Weights of a small GPT-style language model, trained from scratch on English Wikipedia.
Size: 12 layers, width 224, 4 heads of 64, MLP 896 squared ReLU, vocabulary 7032, 10.8M parameters.
Training: a variant of Muon for these matrices, 8777 steps.
Each number is 200 + 30 x the weight over its row's rms, rounded and kept within 0 to 999. Layers, rows and columns count from 0. The size before them is the row's rms in percent of the matrix's.

# layer 9 MLP up, 896x224, rms 0.129, rows 590-652, columns 56-111
101,236,256,203,198,173,142,201,140,244,185,228,190,203,253,198,147,168,254,213,261,171,185,189,243,226,154,199,163,216,228,158,202,192,214,205,176,165,213,207,163,177,230,187,152,141,207,256,178,194,192,205,223,209,257,199,189
099,176,172,201,170,219,161,148,212,174,232,180,179,219,213,168,206,210,208,172,216,217,239,190,218,213,208,210,179,158,165,262,200,221,182,146,173,215,235,204,171,197,206,206,209,176,221,252,235,249,225,173,136,226,247,222,188
070,245,182,220,212,240,225,221,242,200,215,200,139,228,221,175,252,181,243,216,230,234,185,157,167,216,209,219,178,207,186,160,184,162,193,169,204,245,243,187,164,229,150,240,231,205,240,173,195,225,174,205,227,206,213,160,228
107,222,210,141,185,198,234,155,243,180,186,211,200,182,201,143,234,157,199,255,170,235,227,249,209,165,190,169,239,138,179,204,177,175,208,195,206,173,152,197,187,220,223,237,219,202,193,215,222,206,209,158,197,227,181,179,172
094,210,192,255,225,230,209,216,179,160,198,222,200,202,208,209,156,189,217,180,189,198,183,163,211,180,188,216,173,188,216,224,191,264,258,198,223,262,232,234,217,151,272,240,220,218,193,156,220,210,212,202,180,165,265,226,175
102,189,173,251,221,255,191,234,166,173,242,201,200,231,236,142,167,203,254,215,207,245,208,197,174,215,172,149,220,158,224,198,146,191,183,227,220,208,221,199,244,189,223,186,185,207,195,198,192,213,201,243,163,213,210,252,148
111,254,175,255,226,233,190,216,242,133,214,191,157,191,190,231,166,212,224,160,185,152,258,169,203,132,185,261,203,242,227,220,180,165,196,216,220,211,210,218,187,215,204,192,210,248,189,185,189,221,166,183,144,203,222,184,248
104,163,231,219,175,200,166,301,186,158,194,242,227,148,220,181,205,231,199,225,235,250,223,273,213,209,172,191,191,256,244,191,252,200,158,217,242,177,233,181,204,181,203,244,221,178,198,164,194,197,234,143,231,248,162,210,141
087,228,171,220,178,187,169,216,182,175,193,178,180,169,211,206,193,204,220,198,154,197,226,272,177,202,201,238,162,171,204,166,224,169,221,166,178,223,157,201,190,151,161,255,177,182,238,239,231,213,204,194,227,197,192,217,188
114,189,160,229,204,183,218,119,208,266,208,240,189,193,191,257,186,144,208,204,138,200,191,194,189,208,171,252,223,237,150,225,219,206,193,195,189,220,205,216,239,203,170,220,227,201,250,226,206,154,217,225,208,245,164,120,182
095,143,194,179,168,234,226,251,149,211,176,219,194,166,189,197,211,188,219,218,185,244,184,188,235,213,195,214,171,256,179,161,235,206,204,159,261,175,181,200,176,216,235,243,217,181,206,236,142,205,233,226,179,207,212,220,246
099,196,231,218,223,177,197,187,226,211,127,172,122,171,198,166,178,173,212,198,231,202,228,167,204,172,205,279,219,212,177,188,197,212,198,155,163,205,166,262,226,183,193,182,170,214,189,204,211,196,227,198,210,206,173,204,204
093,252,245,197,168,228,212,225,215,168,217,227,210,245,203,227,162,213,231,201,147,218,244,231,214,257,241,211,209,224,158,199,178,227,250,214,159,202,182,148,188,159,184,208,212,178,213,216,153,164,267,217,177,173,164,190,187
088,228,224,200,196,237,162,176,219,212,232,199,200,192,181,226,182,224,237,218,247,193,154,197,207,181,188,198,241,179,185,238,193,238,182,270,193,166,138,190,207,230,230,213,178,217,168,241,185,83,187,176,196,174,156,221,183
108,236,216,171,195,177,257,190,242,246,207,212,234,180,170,205,178,237,169,152,211,227,149,178,191,233,229,200,178,240,149,197,197,200,209,185,242,198,204,186,163,219,225,188,225,208,220,164,181,154,199,265,240,225,210,162,181
104,210,230,214,212,165,158,174,172,225,238,245,276,188,176,116,193,181,209,233,196,156,218,179,171,153,169,180,221,204,177,166,220,171,223,183,293,138,151,176,186,213,127,224,236,193,212,218,168,203,219,215,214,165,171,200,184
094,166,181,188,188,203,173,185,184,230,252,216,219,175,200,217,232,229,250,181,228,207,223,181,236,207,258,181,187,197,168,214,175,193,206,187,139,182,212,162,139,201,215,211,211,198,145,189,157,182,161,173,153,147,216,205,182
100,173,213,179,175,137,196,179,257,229,273,142,194,253,233,238,200,204,204,210,220,189,200,236,205,232,266,174,242,163,198,212,171,170,208,204,208,184,182,193,215,130,226,206,301,262,188,202,177,264,193,196,225,179,187,209,219
104,233,217,228,221,262,232,182,224,275,182,183,197,210,217,153,178,203,208,192,232,169,227,220,231,218,198,238,196,227,202,248,220,203,206,266,215,189,186,263,223,201,188,206,173,168,173,232,189,200,179,118,173,232,205,177,124
109,172,200,180,170,233,176,223,224,178,189,179,243,157,186,223,173,208,213,246,235,204,149,176,192,188,217,179,250,212,228,245,255,201,221,275,149,229,198,258,225,170,222,114,195,189,192,124,157,215,168,146,187,198,200,212,191
118,137,226,189,214,225,165,213,199,189,210,239,217,227,126,195,216,173,185,189,186,256,200,206,194,204,205,199,229,225,215,215,198,162,268,199,210,205,176,184,213,209,203,217,199,193,158,191,132,216,222,177,197,263,204,207,210
099,237,165,199,165,216,204,236,183,224,207,125,185,191,156,222,196,138,233,220,179,216,196,210,194,177,221,213,199,226,213,164,153,199,161,243,173,184,184,182,193,236,193,190,195,164,291,202,214,161,245,209,194,209,134,196,174
101,157,189,186,250,212,166,235,161,193,238,204,237,188,288,156,189,173,154,207,230,236,171,170,169,147,219,148,190,174,238,245,215,217,187,195,186,150,245,217,226,131,228,197,220,250,205,203,199,124,172,213,218,203,195,173,179
106,133,180,201,223,258,229,204,215,195,207,171,239,193,173,223,186,209,201,195,141,189,212,220,169,224,183,195,145,201,224,179,179,220,191,190,206,202,209,147,232,203,172,192,128,154,152,196,210,262,231,257,232,204,174,183,202
111,195,190,201,227,209,205,239,167,275,205,176,230,257,195,174,218,192,187,209,200,191,183,177,185,224,202,267,154,172,145,207,230,211,171,195,234,196,262,223,229,208,153,204,196,213,216,149,195,145,184,179,165,203,236,198,136
084,183,190,190,167,191,175,220,209,240,170,212,217,188,205,203,222,231,176,206,227,198,176,240,168,193,224,209,243,241,200,220,194,210,184,163,203,152,225,190,192,197,175,204,212,208,170,231,153,156,184,154,238,183,234,223,169
111,243,238,188,188,203,235,185,180,224,226,187,239,149,223,145,239,211,244,221,175,201,207,161,191,156,162,205,192,220,146,200,189,205,188,252,170,167,178,217,137,171,137,206,242,189,191,193,182,219,183,219,202,229,168,172,217
098,200,160,217,205,192,264,205,173,171,210,215,195,193,169,193,187,208,246,185,241,190,240,186,233,209,200,228,204,148,160,189,170,212,261,218,200,189,215,186,242,250,206,221,166,185,169,254,164,152,223,256,202,184,188,195,185
085,203,193,173,211,188,187,116,233,207,210,187,203,185,200,217,154,250,221,192,262,184,173,197,210,191,223,232,216,218,229,247,176,161,218,200,177,212,236,190,216,159,184,224,202,187,205,213,177,177,194,229,208,215,230,204,198
104,144,235,194,237,135,225,218,196,180,178,171,191,247,198,143,231,164,176,187,210,212,163,146,249,229,200,217,188,207,151,160,178,235,156,210,219,242,297,152,170,206,197,170,180,166,221,219,234,230,212,220,218,195,184,196,246
100,177,215,185,195,243,189,251,172,213,190,234,262,199,239,196,241,233,173,192,227,196,281,192,203,264,165,183,177,220,224,271,250,221,187,274,159,198,219,206,172,220,213,178,216,203,233,194,220,154,243,241,214,226,180,160,187
103,216,155,186,198,245,176,207,174,194,188,166,179,187,170,185,194,240,201,206,231,213,249,268,181,150,225,218,185,226,223,198,139,162,224,169,195,199,262,203,157,205,221,176,233,172,188,201,226,200,207,206,163,174,182,211,224
104,217,246,242,173,242,228,247,123,229,178,232,256,193,228,235,211,191,220,203,227,245,146,242,207,211,185,204,162,148,238,251,246,237,174,171,186,197,178,181,190,197,221,201,212,214,176,168,157,237,139,164,203,157,187,197,209
098,213,233,176,197,177,229,250,207,204,199,277,175,266,153,204,224,162,187,238,173,215,261,161,175,192,187,206,176,283,188,145,206,183,225,279,205,205,190,185,182,208,200,227,262,213,174,175,146,224,186,231,164,234,234,242,181
101,200,205,210,232,235,290,144,231,166,252,198,195,220,184,181,211,219,193,229,176,231,247,226,213,221,174,174,175,202,202,162,235,219,213,204,181,218,142,220,233,213,185,192,256,217,183,234,210,200,174,165,258,190,237,226,201
102,226,240,192,195,209,148,193,221,229,252,228,226,185,234,192,146,167,162,212,171,146,161,199,213,196,181,238,196,185,186,176,195,195,134,264,196,206,213,182,217,194,237,214,196,155,188,184,202,228,213,203,248,225,205,179,206
096,151,257,253,179,205,240,266,166,168,207,162,210,188,153,272,176,212,225,144,196,173,150,166,150,196,211,188,180,247,164,185,164,216,151,199,225,203,196,172,203,213,177,141,163,197,184,163,183,216,186,168,153,221,204,181,247
109,191,173,184,193,191,187,218,214,185,176,241,217,216,248,234,150,264,234,226,206,194,227,172,229,240,218,240,185,197,185,191,191,189,243,239,216,213,207,182,193,175,213,178,170,199,188,231,193,192,169,200,195,237,242,172,163
093,174,207,238,151,186,186,199,184,171,243,154,211,218,185,181,206,230,224,152,198,233,254,196,187,241,186,191,149,195,181,189,237,198,200,215,183,190,216,204,228,200,190,272,159,234,200,166,174,189,205,176,194,203,223,234,185
106,168,217,199,128,235,216,192,209,217,227,256,219,206,213,244,196,219,213,208,173,217,207,207,166,178,230,197,201,138,242,151,182,168,204,199,220,155,202,186,157,172,238,195,194,191,234,221,194,173,227,149,238,170,201,230,184
103,201,227,193,205,203,177,224,214,202,219,212,151,191,200,262,168,221,190,188,219,222,224,190,167,197,240,210,244,194,204,208,217,84,188,234,228,187,215,144,251,143,164,221,218,228,172,214,178,197,198,201,210,233,174,157,197
102,206,187,177,228,227,262,198,202,253,176,181,218,234,171,178,216,157,232,188,259,197,218,207,201,154,265,208,125,188,177,213,191,182,190,237,188,210,206,165,269,252,175,206,181,207,170,206,233,226,214,185,168,138,210,173,165
097,160,206,236,191,174,179,148,176,214,197,186,251,172,175,170,216,173,243,227,168,221,283,179,213,206,208,174,169,255,202,246,268,192,188,197,156,140,195,216,220,200,208,204,174,146,181,196,191,186,206,153,234,245,255,169,215
111,250,187,168,263,196,259,169,180,236,228,223,199,205,178,247,177,184,171,187,266,137,215,196,188,158,205,173,163,201,203,205,200,170,196,181,146,229,198,233,170,203,231,214,214,193,187,221,172,245,177,157,243,249,217,251,199
106,184,236,167,216,196,239,213,166,200,216,209,169,223,211,235,147,138,217,240,160,186,181,205,212,242,234,182,233,205,196,152,207,237,208,159,199,292,225,166,212,179,202,203,198,190,237,208,239,198,182,223,150,240,195,267,235
102,185,170,209,205,175,226,210,198,178,260,228,148,157,228,177,196,144,227,190,148,201,187,169,235,213,190,185,198,171,193,194,206,217,207,248,218,236,180,211,223,230,246,212,241,189,146,247,168,168,194,211,224,221,126,189,175
088,198,233,178,192,153,242,165,205,191,170,236,202,192,226,189,170,171,203,178,235,206,220,175,241,192,229,194,163,154,145,195,152,234,228,224,191,216,225,149,257,177,258,257,176,199,207,220,227,232,232,206,206,178,197,154,203
098,172,179,232,216,186,181,173,227,253,168,200,218,216,154,200,206,235,200,218,187,157,218,192,224,197,235,235,218,164,200,223,233,159,173,214,216,251,182,183,201,209,173,208,174,226,193,226,178,209,194,215,163,212,164,200,187
090,152,236,138,249,204,267,215,254,226,203,218,152,218,197,223,170,191,163,200,281,223,221,153,205,184,181,196,133,145,181,208,158,208,235,160,204,246,179,212,205,223,189,222,238,176,225,150,218,190,142,235,182,206,183,221,240
096,206,177,227,193,175,208,158,218,197,186,206,194,220,191,201,191,149,237,205,257,205,220,178,152,290,190,186,211,222,227,204,221,180,214,213,196,202,218,196,218,170,186,197,184,196,238,217,176,215,175,196,177,176,212,200,196
093,216,282,197,212,173,183,238,135,168,213,206,197,201,159,209,165,226,138,222,199,229,207,252,185,162,189,251,206,202,179,191,161,167,213,135,208,242,185,185,201,253,210,184,155,213,193,152,184,185,179,199,214,244,202,189,172
097,191,251,227,152,195,233,164,231,161,164,221,243,210,187,194,128,205,211,217,195,224,249,207,177,202,206,229,170,196,192,174,187,204,160,212,183,200,214,199,177,203,258,191,155,224,165,214,195,182,166,209,226,200,167,220,226
078,236,144,268,189,181,205,193,185,205,163,182,205,237,175,210,189,174,230,169,210,209,132,165,190,221,180,254,205,210,223,195,179,185,221,140,201,156,223,223,169,196,172,205,221,187,180,166,152,206,207,230,181,163,217,182,220
097,231,247,206,193,126,184,228,215,234,213,176,211,182,173,190,229,209,229,190,186,181,226,172,225,182,153,269,214,186,205,246,221,200,209,230,203,231,235,151,184,173,193,180,253,162,171,232,179,198,180,207,225,236,250,188,247
093,204,220,199,188,223,151,241,200,229,186,213,188,202,177,149,219,211,216,182,168,195,234,216,172,194,215,215,208,210,181,231,196,157,163,221,188,139,244,190,182,172,246,208,219,198,179,221,254,215,181,177,212,146,181,226,237
105,182,204,191,196,249,193,222,188,201,185,152,205,202,233,216,218,211,208,128,160,190,177,234,213,230,182,148,272,175,185,204,193,225,241,236,241,225,218,191,234,186,179,184,198,216,121,163,187,187,204,234,187,220,227,196,225
110,163,206,240,176,231,159,229,206,242,193,232,200,193,210,180,190,232,175,171,248,176,205,185,212,249,209,239,155,175,196,228,160,153,170,279,179,219,261,177,178,154,173,176,144,187,168,182,221,183,180,186,208,166,199,204,188
109,217,231,154,253,246,149,202,216,143,224,239,177,192,168,192,185,217,211,167,216,188,147,175,232,212,164,217,198,186,129,204,208,146,240,171,198,231,195,168,158,169,185,198,203,162,247,232,152,202,196,185,182,207,203,165,223
091,230,211,226,169,178,236,214,189,265,242,220,189,190,236,232,161,173,207,202,208,190,201,215,212,225,217,223,175,248,261,223,178,249,218,140,216,282,172,126,207,202,220,215,180,172,197,225,220,205,224,210,204,190,235,157,223
096,181,239,160,201,177,255,197,208,178,259,201,240,192,224,191,203,183,208,199,246,213,216,223,180,200,179,245,195,212,185,176,176,216,260,244,196,187,195,141,235,152,179,218,190,208,174,179,202,152,181,167,187,183,216,227,177
081,214,214,201,204,214,185,187,206,218,231,244,204,238,220,261,213,204,175,203,238,207,169,155,190,218,230,242,213,216,193,267,173,197,194,150,214,258,223,162,207,192,235,249,170,196,208,238,170,217,205,157,150,295,169,162,166
096,259,254,150,195,245,142,205,214,239,267,173,166,253,214,235,205,248,209,215,202,233,222,212,202,199,202,221,227,179,188,178,184,212,195,206,204,232,222,161,170,268,200,163,204,201,202,253,161,206,191,181,193,182,222,183,122
105,274,213,214,168,215,138,248,194,188,197,214,171,176,240,198,168,198,206,229,265,229,227,209,182,198,201,263,177,235,152,213,201,201,201,180,192,211,275,221,206,169,207,191,194,232,224,198,172,250,210,165,157,195,210,219,147
# layer 9 MLP down (transposed), 896x224, rms 0.197, rows 590-651, columns 56-111
096,230,164,182,199,166,158,228,225,170,214,162,197,185,196,226,213,257,239,194,199,233,222,209,195,208,227,181,234,208,186,221,228,179,216,173,229,196,213,231,177,205,206,214,259,203,179,154,215,218,152,221,269,181,230,184,176
108,231,237,192,156,216,192,187,248,251,211,158,266,245,209,232,147,163,183,206,209,185,189,181,195,193,187,237,258,188,227,213,213,246,180,211,166,155,200,253,207,173,247,207,199,195,226,235,187,245,174,209,241,198,212,178,165
114,157,149,223,172,191,166,213,209,252,217,209,249,167,167,255,208,228,156,195,190,205,220,198,235,186,168,207,185,175,248,252,174,244,205,196,171,164,163,208,231,187,249,189,190,213,214,236,245,178,186,209,167,199,187,205,247
093,200,170,161,189,182,178,209,242,193,212,204,190,183,224,247,185,174,241,231,194,236,189,152,238,189,184,215,238,196,246,195,219,182,180,168,198,193,217,162,143,216,201,220,204,170,138,229,207,237,209,201,187,228,185,201,210
101,215,245,237,218,166,196,169,245,259,218,204,229,210,186,189,175,206,242,173,189,208,193,202,196,209,227,155,231,197,135,135,221,188,210,206,162,178,237,219,167,206,213,190,214,186,214,208,194,167,221,239,211,218,242,185,201
106,250,199,229,286,183,209,136,178,238,228,181,229,193,168,218,187,198,200,300,149,207,253,161,201,257,173,258,207,223,186,217,147,180,211,231,185,221,193,166,215,222,178,149,206,246,212,188,171,230,180,260,194,294,231,187,183
106,217,204,214,232,265,234,221,241,183,201,205,179,238,247,179,229,186,186,173,128,223,220,161,162,178,274,236,223,235,211,194,182,245,231,223,207,196,182,214,197,238,209,161,185,215,238,145,196,204,281,199,151,179,206,243,233
090,173,198,216,227,175,189,116,206,183,206,98,217,189,220,188,213,172,218,162,204,206,213,211,173,228,185,170,254,191,234,180,216,192,260,159,159,198,152,209,178,147,212,166,179,169,185,178,159,192,191,227,223,180,244,230,168
107,167,186,164,170,169,184,180,187,135,163,171,222,199,239,211,200,198,165,241,176,229,199,153,223,213,171,179,221,181,265,200,171,195,243,190,198,158,218,172,260,189,213,196,189,262,173,195,196,162,191,160,160,175,223,242,211
109,214,242,164,199,195,190,190,188,249,204,211,242,145,211,180,231,177,175,195,183,201,185,192,196,218,225,232,214,182,206,182,207,217,251,209,130,222,189,244,187,187,215,118,220,163,232,151,160,170,233,199,184,213,208,150,184
090,164,153,190,215,168,247,170,193,214,208,175,165,181,211,192,223,189,255,203,160,236,184,186,271,171,193,180,185,165,188,217,197,180,189,195,156,187,241,246,157,186,223,227,201,181,234,214,227,172,217,166,211,181,226,176,167
104,151,107,173,276,225,167,225,162,188,211,173,186,131,187,287,201,185,265,195,227,227,182,207,173,157,210,160,197,265,185,215,243,210,169,263,175,203,184,267,176,177,221,200,217,233,206,221,197,230,165,194,123,191,180,175,166
114,166,159,198,213,227,228,162,196,242,244,195,176,217,199,225,195,201,209,259,209,237,180,210,227,240,205,199,222,204,160,206,180,234,175,196,236,206,216,221,230,211,201,204,225,173,251,193,195,181,188,196,218,165,197,217,253
123,228,234,190,204,191,167,185,188,189,179,190,165,168,184,152,213,175,265,147,198,250,136,223,220,204,222,233,193,242,147,197,151,206,238,255,213,204,158,239,149,237,234,213,189,247,240,215,226,186,231,212,196,216,183,244,228
117,204,240,128,238,197,222,226,175,187,206,207,227,202,265,183,224,217,213,215,197,228,154,147,224,220,226,189,150,148,238,261,180,202,174,225,179,191,211,180,207,186,204,229,163,206,196,215,191,213,204,199,229,220,169,221,122
095,207,202,184,197,210,179,228,193,181,178,240,201,212,199,195,180,145,222,180,221,221,215,224,223,184,203,225,160,261,239,192,197,146,171,191,224,161,209,164,245,222,159,231,235,213,190,238,210,200,165,236,195,214,166,203,152
095,171,171,194,222,216,206,252,176,180,187,145,218,177,253,229,215,212,154,206,179,203,198,277,188,189,192,176,176,233,240,192,243,219,216,164,210,189,203,198,241,139,190,179,239,168,236,204,243,181,171,168,196,243,208,212,230
087,230,205,193,221,174,191,180,207,197,185,222,224,180,186,202,180,220,161,219,212,219,221,167,159,146,229,219,223,219,202,169,154,164,147,241,206,256,197,180,172,208,242,199,168,203,205,228,223,161,210,160,232,207,189,162,131
094,227,227,194,205,185,193,192,211,214,198,219,193,175,222,163,193,192,198,196,186,159,179,175,251,191,251,184,223,182,210,226,200,206,216,251,201,258,193,149,237,125,235,245,183,179,210,200,232,224,177,174,214,236,262,216,163
094,196,203,125,190,178,216,160,163,208,173,239,229,182,183,182,182,145,182,224,248,212,222,203,186,233,188,198,204,220,167,232,221,151,194,263,243,183,148,190,163,197,194,176,225,203,210,185,138,167,249,199,162,206,154,190,198
102,186,220,206,168,235,214,190,182,203,207,209,212,174,190,200,196,252,197,210,237,250,157,200,256,184,163,153,198,214,233,180,151,199,222,200,181,191,200,252,182,198,196,216,272,184,169,235,178,146,169,182,171,222,193,206,210
109,187,244,185,199,182,216,169,205,212,179,215,192,217,210,183,252,173,196,186,245,188,187,159,219,234,192,158,197,193,175,196,205,235,184,215,228,160,225,211,255,175,209,184,239,242,186,183,197,262,156,167,236,229,161,135,241
095,183,206,212,139,172,198,215,194,144,245,200,156,188,212,173,181,220,165,186,221,203,194,232,184,203,273,165,200,168,228,155,219,246,191,264,188,197,169,189,171,202,163,211,189,241,226,223,191,218,221,158,222,179,210,225,163
096,221,189,229,225,240,242,208,217,204,174,131,212,221,205,179,264,232,215,229,203,249,188,201,189,216,250,258,189,219,209,146,223,226,119,138,199,253,172,180,222,242,203,148,186,224,177,227,212,244,252,163,233,232,198,200,133
102,188,190,205,128,199,202,213,142,223,197,186,214,197,226,190,188,174,206,265,205,193,151,189,184,230,198,224,160,231,205,201,180,248,211,200,204,157,189,251,213,229,178,224,281,190,209,167,191,222,194,169,205,160,227,201,160
098,219,120,194,179,190,216,230,170,177,196,219,211,186,242,176,184,243,229,172,155,184,201,245,198,214,207,151,214,222,189,215,242,232,207,233,203,219,153,195,187,186,216,208,206,182,187,212,224,217,218,192,242,170,197,192,191
090,182,228,185,209,273,234,207,175,153,102,153,207,193,238,156,245,191,192,223,266,177,242,171,221,189,157,193,159,207,209,186,197,163,174,177,193,210,187,226,176,207,225,212,168,198,168,146,212,172,178,196,230,158,189,215,169
107,201,193,136,172,212,234,231,191,245,156,202,240,258,236,209,208,213,193,230,250,177,172,235,231,163,206,263,215,216,182,196,176,229,220,252,212,192,226,161,244,205,191,187,188,221,189,198,243,156,235,226,166,202,179,167,164
107,217,195,169,210,227,246,274,155,257,211,218,215,177,255,197,164,131,228,201,163,220,208,210,184,198,221,186,243,195,176,222,224,223,157,172,172,227,197,199,225,300,226,223,193,243,186,234,189,221,162,222,208,213,233,207,193
093,172,238,175,173,216,164,171,163,216,230,214,207,184,187,178,211,209,197,252,253,230,166,200,217,199,266,171,248,224,197,223,231,165,193,233,235,251,191,133,189,189,166,208,134,209,195,212,166,201,220,199,178,164,145,175,226
090,258,196,192,209,220,146,226,174,193,159,203,215,151,228,201,202,229,240,155,207,242,253,227,234,195,183,198,172,220,221,191,124,176,202,158,206,198,197,209,207,192,188,153,247,203,146,211,203,232,216,202,192,196,193,167,200
094,227,257,169,223,220,245,168,228,160,205,173,241,242,215,196,173,158,250,204,229,188,213,206,232,174,192,247,171,199,193,229,201,185,194,196,182,201,159,164,137,235,187,157,169,259,230,129,223,172,159,218,173,207,193,210,188
091,210,254,224,185,196,220,208,218,194,177,167,205,231,176,262,224,219,158,144,215,222,184,228,194,198,221,192,220,181,221,198,195,228,231,192,209,181,158,125,156,235,243,161,164,206,210,149,171,197,232,207,159,189,179,176,186
093,170,203,181,162,202,196,216,227,189,240,185,226,200,189,211,184,197,193,180,193,233,164,185,239,201,205,192,146,227,220,189,253,195,96,218,229,184,189,238,235,144,236,233,231,182,216,233,114,248,164,177,225,223,174,204,188
100,238,246,145,185,137,144,176,187,213,231,189,218,261,242,185,199,205,157,149,213,225,168,169,211,210,207,192,254,163,239,228,246,172,166,199,169,189,220,194,230,216,193,188,230,168,193,254,190,234,180,151,138,185,184,234,231
091,176,241,191,207,197,198,199,202,230,199,178,163,252,170,177,248,184,162,140,191,178,153,228,190,196,248,232,203,187,188,199,219,256,181,217,189,191,240,208,233,199,191,189,197,222,151,234,181,136,186,179,245,160,162,143,234
102,211,162,210,248,183,195,180,139,219,242,186,207,152,221,178,198,203,191,214,181,172,194,190,201,215,204,213,197,184,239,186,226,266,213,192,208,223,194,222,218,186,171,217,198,201,193,179,225,235,193,182,275,196,161,181,155
096,205,196,219,161,234,241,196,180,229,252,199,191,191,199,240,159,187,199,178,171,193,165,217,232,217,180,197,214,223,161,263,182,221,171,177,229,177,203,222,153,211,206,200,258,235,164,213,203,241,180,274,248,238,202,216,136
096,248,219,183,185,136,206,213,195,154,166,192,162,180,218,186,198,157,220,200,143,201,205,188,198,167,262,192,202,156,224,193,175,188,167,193,198,207,204,212,233,211,186,187,248,223,148,239,186,234,209,190,248,211,157,172,170
095,172,188,147,187,196,174,282,204,201,223,180,174,193,180,242,152,188,169,169,222,179,237,171,224,179,163,205,226,247,213,182,153,216,213,228,188,221,160,216,190,186,190,230,204,203,192,206,215,209,192,241,301,168,235,236,203
094,220,184,173,233,171,185,217,200,208,159,266,183,194,213,160,250,237,236,234,276,192,186,212,230,200,157,238,199,214,184,182,221,250,185,163,207,176,195,207,177,300,270,224,147,207,234,184,195,212,198,210,204,200,183,121,239
098,201,220,164,175,123,213,176,178,229,230,226,209,193,206,200,166,172,199,180,200,217,160,245,185,149,217,178,149,169,228,187,192,152,144,167,249,193,135,202,166,235,214,191,234,186,132,232,206,238,206,235,183,208,192,218,255
097,252,199,223,154,271,196,168,193,186,213,176,223,244,202,182,214,171,183,227,220,273,198,165,202,237,177,209,211,211,164,138,156,253,189,103,180,159,216,209,272,241,192,181,230,180,209,197,227,207,218,216,222,144,179,207,158
095,216,330,206,264,219,171,211,214,173,148,170,188,226,207,164,225,210,214,165,190,184,212,239,184,208,203,223,215,179,213,218,218,171,195,209,173,221,171,217,159,225,197,194,159,238,239,188,191,211,244,159,232,209,192,198,193
103,277,220,213,266,193,195,197,173,242,241,228,194,191,187,241,210,186,170,234,232,161,169,186,155,157,225,190,171,235,200,215,193,202,225,195,221,186,166,134,175,220,238,232,181,194,180,210,200,249,293,137,220,241,249,219,206
089,221,227,237,197,228,213,185,196,170,214,175,128,172,157,204,224,224,186,169,216,186,248,188,206,197,196,223,185,168,193,202,220,208,227,242,204,223,208,225,221,217,208,182,213,235,265,168,211,206,182,153,193,151,233,183,228
111,220,172,154,224,209,183,231,191,233,266,205,204,249,174,179,165,215,256,239,220,205,221,226,202,217,194,195,183,180,177,171,184,156,197,119,226,196,207,170,214,183,214,150,201,141,146,219,184,175,224,231,176,209,192,148,220
100,164,198,245,236,225,196,174,176,164,164,190,214,190,147,176,170,226,138,225,225,194,138,159,224,161,129,153,245,192,232,261,229,115,168,221,280,212,206,225,166,176,186,170,240,218,176,197,225,183,207,240,220,170,216,139,228
091,239,132,224,233,165,168,207,205,196,249,159,228,189,176,241,172,182,170,215,244,168,211,214,186,169,181,187,197,228,136,169,184,183,222,154,231,179,180,287,135,160,235,230,180,233,135,212,185,204,167,181,248,196,202,177,229
093,241,188,205,182,214,216,201,203,199,238,174,193,203,227,208,181,174,205,189,215,187,203,236,182,129,182,186,200,221,256,216,233,173,173,194,193,225,186,197,212,225,172,223,216,170,147,187,186,220,170,192,188,186,212,170,221
085,210,133,163,179,238,228,151,202,196,198,198,223,221,189,209,201,166,204,179,205,219,285,200,201,242,167,145,242,188,202,200,179,205,204,256,208,242,184,245,213,204,148,188,175,154,196,205,280,167,187,239,200,260,215,163,243
095,177,170,215,249,189,175,215,211,195,206,191,166,189,218,199,247,190,206,219,228,213,212,150,217,203,167,166,244,206,168,185,221,221,181,217,234,204,179,194,212,200,168,211,223,207,223,187,177,262,253,202,161,167,232,157,186
119,193,224,220,250,186,207,190,190,200,263,243,229,182,187,154,193,221,177,194,142,222,326,201,192,156,195,194,153,232,154,248,175,216,202,214,251,216,234,199,171,200,215,213,255,207,213,232,226,197,188,188,213,210,208,218,169
103,197,230,223,208,199,198,215,197,279,216,164,165,200,182,205,211,200,192,188,193,233,199,220,184,125,229,236,186,157,134,196,235,257,233,204,172,229,232,213,180,170,246,224,198,220,178,210,215,215,211,203,225,169,216,191,159
089,205,225,216,242,202,202,196,229,188,190,192,214,191,191,198,223,182,233,179,228,189,180,124,242,183,236,206,231,177,178,164,211,208,193,144,225,231,164,167,231,172,222,148,188,185,211,176,180,175,212,183,212,177,230,172,184
087,172,200,214,202,197,207,206,178,193,157,204,239,153,196,177,211,181,218,206,166,214,195,212,231,191,165,195,250,149,180,167,206,219,136,191,214,214,166,206,194,194,221,200,169,189,215,118,178,207,234,214,249,212,195,181,216
115,232,204,209,186,216,190,176,252,162,174,177,202,163,214,207,137,218,174,175,239,196,240,194,185,183,200,204,223,203,164,244,243,163,216,224,196,238,192,199,262,210,231,211,198,206,163,197,190,227,182,226,182,217,228,178,178
105,203,256,232,167,299,206,266,290,192,247,202,165,210,163,231,183,224,170,205,140,222,217,258,170,235,183,150,161,230,234,205,183,253,180,170,238,204,207,155,187,256,243,207,158,209,182,203,197,160,212,206,174,172,220,186,162
099,199,221,224,203,148,178,206,194,222,226,216,168,188,251,202,194,174,259,187,191,185,187,176,188,161,249,159,198,160,153,193,146,174,205,206,224,246,253,198,199,215,213,190,188,193,138,212,200,222,220,200,204,191,192,154,207
115,184,121,217,225,193,188,252,193,184,216,188,222,211,215,184,245,146,219,250,213,200,197,223,164,234,209,202,196,190,205,211,226,209,183,182,202,211,174,185,238,205,212,304,152,198,206,261,220,170,202,187,198,236,182,212,169
101,185,231,199,194,164,220,177,188,172,229,216,165,185,202,141,191,203,172,209,151,156,248,227,207,159,165,190,198,185,177,211,227,203,145,226,186,180,175,194,217,245,196,165,252,199,230,205,240,200,151,181,201,148,192,213,256
090,167,201,201,173,135,189,144,180,250,209,240,211,171,228,215,215,260,169,260,181,158,226,197,190,156,221,160,227,188,182,219,217,200,196,236,189,206,192,248,207,214,187,185,227,225,227,212,233,215,212,219,190,247,191,158,196